Part of a small language model's weights: vocabulary 36094, shifted keys.
Each number is 500 + 50 x the weight over its row's rms, rounded and kept within 0 to 999. Layers, rows and columns count from 0. Numbers have three digits each. The size before them is the row's rms in percent of the matrix's.

# up: layer 6 MLP up, 2048x512, rms 0.0452, rows 1137-1183, columns 0-63
# down: layer 6 MLP down (transposed), 2048x512, rms 0.0286, rows 1137-1182, columns 0-63
up1137 098:503560531556565378427462473390443506486527524477508426509543537432415528600465520512500437491568484458512483498564569471497412423431476550539472505453469480533437537563499447474476457549591526
down1137 097:434495619481442507560527545547488525488536491483478557514516404541527519493473578573515492515480488408464518461500519501443545554564460494597486503533422535583522596565535507521535577470451549
up1138 103:510540525456500519409502529457482518483531610453475459457516497546541469490527443541444500489509509528455493532493522512513481514508452523579501529577494424454503561530468529448499553523522453
down1138 104:532472487574500473465458577419498507456569565485504438485489591570604512456493551541416493525488413471594612463473435449627464543580475422527481518506509493479545489460530383582509538418571418
up1139 091:515544609457575524506426472488535475476407513575572511474467536496496459549596582588463474491605445527520563547528608450505529476545403538574496430492509510479468423448540359473522555551543365
down1139 092:536546389575408509500452584463422555515579474625503467469503508500512524472545454465448438538418482513491417467486476504531514495506540535626480507448456495573572435555573482411479542467527472
up1140 097:525515523448477511404492501555539476538481486394587482422532637451542437464409454504483564513527330441493490464571546509485485496505461554492505388511558461482439517403439491468504506502389355
down1140 101:537427462516555518466483600508580487477491539488505501546486565527479489498510446420482507482428441607432511485497530556429580506472440425505543512511557414503511423519522472418489415509446491
up1141 110:487523498554501469476482455503577559487484504516502427555502576589514527417553486571544481501466544418517503441505491508535578546502500514520453479515432552580545453522474496527519500446518543
down1141 109:515521432616554559569511428503444555462511481537580470478538415614422512449494519431641437475417500441549505532529492409471509502410487502521464542462523521538434581531435457527551460504439420
up1142 099:430549431540460572481527539564506554510576487463413552536537564531561494525443545561457450543472559535535478514636442594473479506493455490589399460539494499505455474600531459542522489481539400
down1142 100:487563582571506567502483578562555438479462425489482476490485529418453486473604591546579375535551500470461497551518452506427558430510473550571515442416463477540478466462503468522569498554507437
up1143 101:401519454452529423491542486467550413492493503497525441534444501436485572480572524505434618547472591458551590491576505507473418530476482521453513472431435448536533510651558419474533516482517522
down1143 097:579513452507457508542480571515476567514457515517569489489503567525446538540429483555536515509560394579543469500492573438468548509469490465401495426405561538541437525497558535459502428427486460
up1144 106:493582516455528536470470533512470517529350539424444520502448413482492552522558492509522413538448575452508594444534465501506478471447534554458470476516509514561533462495585418508562503509557442
down1144 109:512515551492535608485497473535453452621451522565517576500513557516481575439524593507470495438512427529482581460415535546519547497379480475539452577459533516562520443524531400450593494570455488
up1145 100:448552514505494590532530493516538553437425432499393502476532557505462503521483497526540526592459512530457583505518540532571495599483556651514540495525450496472556503541484524641492501487482438
down1145 098:468401558372476393436495504504515525506442520470476597528504500524466478508432504501387462419491553460479468511510571435396409441470498568478500491520480528496522461514541502480476498520541452
up1146 111:446513441523452448464490509483398551507540496421500477541525585508487421480428489510420453510579456513475535527507557513520448439407455512543566441576425523591516435559390480534526438538517582
down1146 108:450499408456531477489443484512488458498503507544505514599543590487391512518506466429428489503524484526638567527454554485511514463584467597523507516468457530476455471579407504564512516461565622
up1147 100:519524545484489481495512567584444527590545474468557495504514511544523556420499537445532562452383519420476568472524464500542555570497509601484502458627487618537425418527533504536432541501491436
down1147 097:537573444530413488455447484492561494523448498535569490471467480469479555458471528439559505524454514470517531403505480530423535510502521508511529407499576513522559441539453493391485556502537531
up1148 105:485416554534562384437515456513443491515464407488460437520584499562501527482406538501527494364453515408503500546559474549500555439477560448475477481516557465490483531506469492518412585482478477
down1148 104:538496529529491489467552461443495393490502434529551449500472527576481480380504462507408483458461499476480487498573520484506513486418449472518483450491540529550554541534561523475492636462522491
up1149 097:549544555533552508507421508482554482542487482524428478551518528512524445549509528494498503486549435555565464445442475544441495515528525462504522503570569423412453439450504455527609452419447637
down1149 100:435422393577467480421480483524489460518554545516384452440533452518514486545492377469530493544387457497542554503584507463544545475493432474582501535559607549548627539599556532498487518424457513
up1150 097:497462537439521476475525525501430477592544484487484563514465574542531483541445621519444414511507499463487518528608390578487462594592403526447437458569545451456509524485566512478491546487480526
down1150 093:496388425483542514412512465449511500503403499505448478488448483464478527552478438501594555550511485497466562496442528516527552496450443500541427520458531516434520389484512467478559441516435517
up1151 097:494485406582425447531552572449426571572426496517507546503497512516547465432601468445468534542512458493584491463474448584465440546470463481578521489474546453622565516448455536581514542551483530
down1151 098:480476538506495572539561590490399617533483578439500510472559532431435398364490590457467593581546435422534442432500431505455412421538530478452467576445513563494504497490482486511553566442464505
up1152 097:527541560429508592502480445532501490519445373538571452452571524482345491450537506545532475417511473477519417424459461470474497419483548462522478525528452577479491540468454420554532455451546501
down1152 099:475448479516511556493513579480498474515564445558571496464413511556521494579421440424444509552503402461469437483520609406448529475512568462423584440491497426522586408589508527444477490537479485
up1153 123:536428440497542419513504591423506497492463483517460392535430578504470569544509560584522589510435530541504472429492569625566397427506418501497555521487524474578494428538537480499474478545427598
down1153 109:463569502573496481461446538492549436484467353496511474571574397421476537566484499539440571479522477473440561571505501481494442544552451617571538590500445540455544542473552489544373483488498483
up1154 088:517517510520490493383545500506547589483582451536496507472621466491457493584521530440482568505465511372643550434541456491397507524522532501604545512523492435491517513497485518491507410543545425
down1154 084:527502619410475420513513534465536464563473469580494422488526451495527474442486474522477557493447409520548526460579530586478518464445489416554583549421491501464460415476441519437489523469522483
up1155 104:515492482455456422499474485484420545554454497493381537545510444577480481472557522473639539570551456397588534524495532466549539580571440527573503452470445563597486534455473514518532606516563591
down1155 105:477459418540498469485597472489512602503499501553485519437529398499478453492514511532430506493484489488469592451494521550495494488474430468511554529583472501511565576433469468462553540472433579
up1156 093:435420515503516493440609552442434488519443483502478460444633553405527560554536561478533433412468524493473518549546525590540461481575401555501507549598482436504547492531594486476467487518419577
down1156 091:480472515593517498510507486545572498423523437497587511446420599475476481449545446489555486511434421465548507496567630550525490497463459554520520476561525531547462558558563462555522535420470541
up1157 091:437451588444569585468494414469436588427441597406522496418557514431492502490439569479489528544561417448539410510542569562591529484561571544550384459512407456535560551447535451561443485511451499
down1157 090:458480641533533563476483442534504501431513518489453447531582491453414508497571426576452524505495500429409528527472450485470559443453463454490387487405466493562529464493529413437538484605537428
up1158 101:581541528529561491507446475572459535459547419483505533467520492527538474556507460557466469385547480500482409562491478507426448509494534542531402489441451519465506518404552563497642461535559441
down1158 104:561615487511442409455487530606497544473447490494481576524496468457559558485402502520589487574589513535586454539495529521536441570511493493398524533432500478462446466545429567549589509424503575
up1159 107:464562408538483401499498501615523490427514452523528488510556480470428585503530443640502456564523483439450513483526556470456577505550489503545449480539492503443555520551499415478447499565443547
down1159 107:541587490501450468452443465526514578487485486566476489528466590427490527487435560608500419541473454506525593485450492486570446528514503574617483527419442509603460526483456456490465452528559373
up1160 102:513548513526497460428524508453478521502442431503469434481497567532496580592597568507522537558446498493502481423486536524504451520524523503580540548509415457421499558576669380449485478534461546
down1160 105:498365533546451473516628490504469523523440543441536513516553505574482513494516571573463517411488529445544489489542483572498537511493520565515519463524480546464506525527485474595569475533496519
up1161 093:526473402477532501434522457487560499477483491470464577441523559551547457543530472555568438473517393511480550507504436531517601479474426533602469477522438485530484563551414463609566490521472600
down1161 095:549510509531529558428504404498538499470511437483530505563531463452426421401437468477460455436549611486446476490488550424416536559471493478522414423429476513535519535474583398471607489545485487
up1162 091:519528544430492451529551502506504527563423491504531505497413549494463500475504486491461491537590576500608585435535526490502514533482425543506488526423388573491642529555505447460463539532458436
down1162 087:594490503518444561427490525481466404504628457485450535522533579479549478470519664436485503416542451536440540563524594541565496498484571549534483534450471525537524497510503498557510414504599418
up1163 097:484487570521512507504422512460510570546479556495551444484514459501494467449503625565565390524466443457497572470545527528538552587463475520578482495529503607510497555537500586486464461542452510
down1163 098:495486545449485530543550478566519547541459391446535513501547489539583425494480495517515502494444414575529623503533508469478429488516458428539544549559476431437425501461451449500470442576455477
up1164 105:582552578523566554498448520605566429492463606500531487495451516443416540494517422573435449526451491401574508562518453554494540473550578617472530507493531490490552464504584509466462472588466444
down1164 106:467507491528561436603457435584434548555574466535500505418563553548537518414585537451495616558508511450569480591560484503389557501497559586457488537549505461489565433557404501450422546456546356
up1165 109:497558482437479499465467481401595488456455430453426485447465551544510437559494590513447593562567453516446488437600442451537520449530497526422499390515539517509461488419530517512555532487511518
down1165 108:529470502551510501523500554550576413547474510482516479502503561470489518570497407559526457473492511530579533555558513462476439415509527416540542497524545538463532502527501483484553531636465482
up1166 095:434586438493518514466446524478506548519530517414503455503450510529478540603478613482496478454476417542471541473463505511417518506471454419491520396574484496529466534521526483534431469553471454
down1166 093:505512542512397445512470519614456562464517468549485472537504482462539488509491430462470489487526491532517378420442495510526529474383427470478516452444427488474503430522476545507584494547529426
up1167 099:478423446563505392530533575540540512577453458485502473398486443470441489444463507536489481526561438514515535555520545530426467472484485498575460406508410514574476556447478492554503389459435474
down1167 099:469531486489486456506402516620597475430484579522531413625476468521597513523493436483475578494479388587480523607502550436561553477613476544413465524452510456511458489584552414486593555495544495
up1168 106:519511412576450622495473600403492532501570415434477426518535574595553542556545541504415371522461564593414478481543501460541468450528529517491449464572468543475454485524501505503477476453466589
down1168 110:542498497564486512498483531438477485476570433470592530506519435607595556496535417572509367457514455494531508517447503593475480472401423541463529457466440539449536500588474539571512505551582546
up1169 115:472564573430521440471529524509537707480483607500487443483407584596517445529480539479446478566454505454529506427606442540456569471528482535443568434430498549514462515545594468516469479490481551
down1169 114:472505511529552503438462420544602458495460490524537487449422531617471503541553402436474437582505471463547454474516506574439409523529560452514514456562590528558492482488580529475518475478526566
up1170 099:449568498533484451394494481511501540539474611515463547520573543488463426557567492603450554550546601495623570475583464567477542415505455499444431449446535442530450546522525530564505497514530528
down1170 096:449531475489549436493452533489452514492479509492486395489480467443488492536476440550475520497506548491462434523537561447595463503657442498401456424482501515495512389535512587521577534564568510
up1171 098:502550520432492452489546546512451529482480556481498467513574623526461580553473496491594512484484474344545528490455370482502473585469475480521451532535456521563422464442511547524508528542479481
down1171 100:538549503524536403502506548636480459596469579554430474544488438477501492541500498443430506555522416414527531494505469562545457590494475506599446555459479519475502254487588496407498494550431447
up1172 099:498522448494472520453443494525513485490484505451397421468569435508489595501550558455471536465575444478494492482391506518546552514569444563615468489555516525545487470518532508477509513540517506
down1172 100:578500472511533471524521438549437564434412472509456433437504570469549491538459577577466589474521480497556431560450456438503533451466522479443546403490573460549526410537560542528481510522492512
up1173 099:469545499540541432429463464535525551529499500443529447515547484596576499586532583471508517528525461381452550528451570600569507556506454496492520539362416480509552547516530507452382450525566565
down1173 099:499494494497543454422497415440455420486543506533582554584482463501485484499525523518518607588526509490529515408467514472507458478541431477492411528560543537503551540534605616480551529504501556
up1174 103:515574492511450497542435566483567468440519530501474457508491557497474504440492531549416514502533482529484537643471557536508437571487461551431545485406592599513391583393415492551473443572522505
down1174 110:447558469524475551585458494496515544420460512478624590569605518513473464547461485557427522502494585426516600524509608433560495483392533475533530486499485491492425536573446421478539416521556459
up1175 096:434477547405523457499481472466435540566475442469488491501576514434566501534425454544416485518526557461454495523564414431414436496492444506521454511530504552510551594475476485547540598550500556
down1175 097:456518603557549543570528437526585523476600483467554526427454391554523535534491552514450563578460541428519433423550481519522463542432467412472474521524558432554598519391509452427476534524407465
up1176 098:432545516468451463381523499516435489469516503515546451471435550575504440545552533611488518535527447389411462490563494584484533650626553478544496501490450478478524534465554453525453460451542583
down1176 097:447536468441485569481382516510512486441415450373565576435427490514524494427486470510447561421482510519452591523455392538491489529530389460624544536522519491490478545515478479490592514443433522
up1177 099:352536496505539487509443458538458477574530546465479565526575435430513524572504515562450452462496555549575551532441430580538535516429543478523526426521491511521495473537449452502540499553505555
down1177 097:507608535457547601475567515435503412500413496511451478471567490489557508477415486521506580466474459459475453499488451553531503582563457493518521442478528566549450551466457566530468543474499423
up1178 100:448509532561468468470447542479439549537432550475507431381490549500450476513466488503521529591505543553468521572548525428567572462465474506548578453408544521485591549458601573541530507489486441
down1178 102:477455438491497487530530443624547510461530433465489482461508614511550459436419520451497538475552481606436471415443607467540471591430419465493499523533616545551467488456551590518446515430552517
up1179 098:503529485480477526458541475450532489536498488513424555518503483577494606577558445476521564499546593531483517523565528461477447411444538548514508452415528458542493478519547458504491560517581520
down1179 100:516500461543477542485558546418506546532528453606478491498469581603538566463450475474492561488489507424627502470529444469501518443407538580490478383531487538516489465508491541503522600482545610
up1180 104:546508522485544524512425581454465537537530526464541498524544525541411550532553503474541504525544491497498496508514442488540470485489501673542521484536495464486532516405494432591467432463425528
down1180 106:487492467440507489508515501521538496590585563600553476473593518519515525607494455459509490574455529471502519448525594574451526515444537490528516476436515547577519504491496481463465512567540547
up1181 103:471575528505506505463422457477475648468522524516502433432504628500518502451431457533531528437490572421452469438440484486525493499550372563483460518459424433523444411480474408529505510513439563
down1181 099:485499490452507496429493477529567459533542557501480565428514454531544488505476437561486400483405455551490502516544488519484513493524522466475529551445434506511493554512416533426435490558450461
up1182 090:537502535554494559421419455541517537528493515510367485484491579506514515519443487517493546495556452485510468504479474494546428518474444462444434459478485500443474435493511455535467507541476480
down1182 093:488498473482564502419492457593541492485543476562484469469532532477449489525475495522555497574569528423453560436491623524446442452512452572542505545474489467524442561403447515541583518482378545
up1183 099:465548448514498511436490490472372547566519471434488514499573533524585502539568556515415506472598505539499485588450554490456512487465478430585470526430492545556474623538545557526475437550554549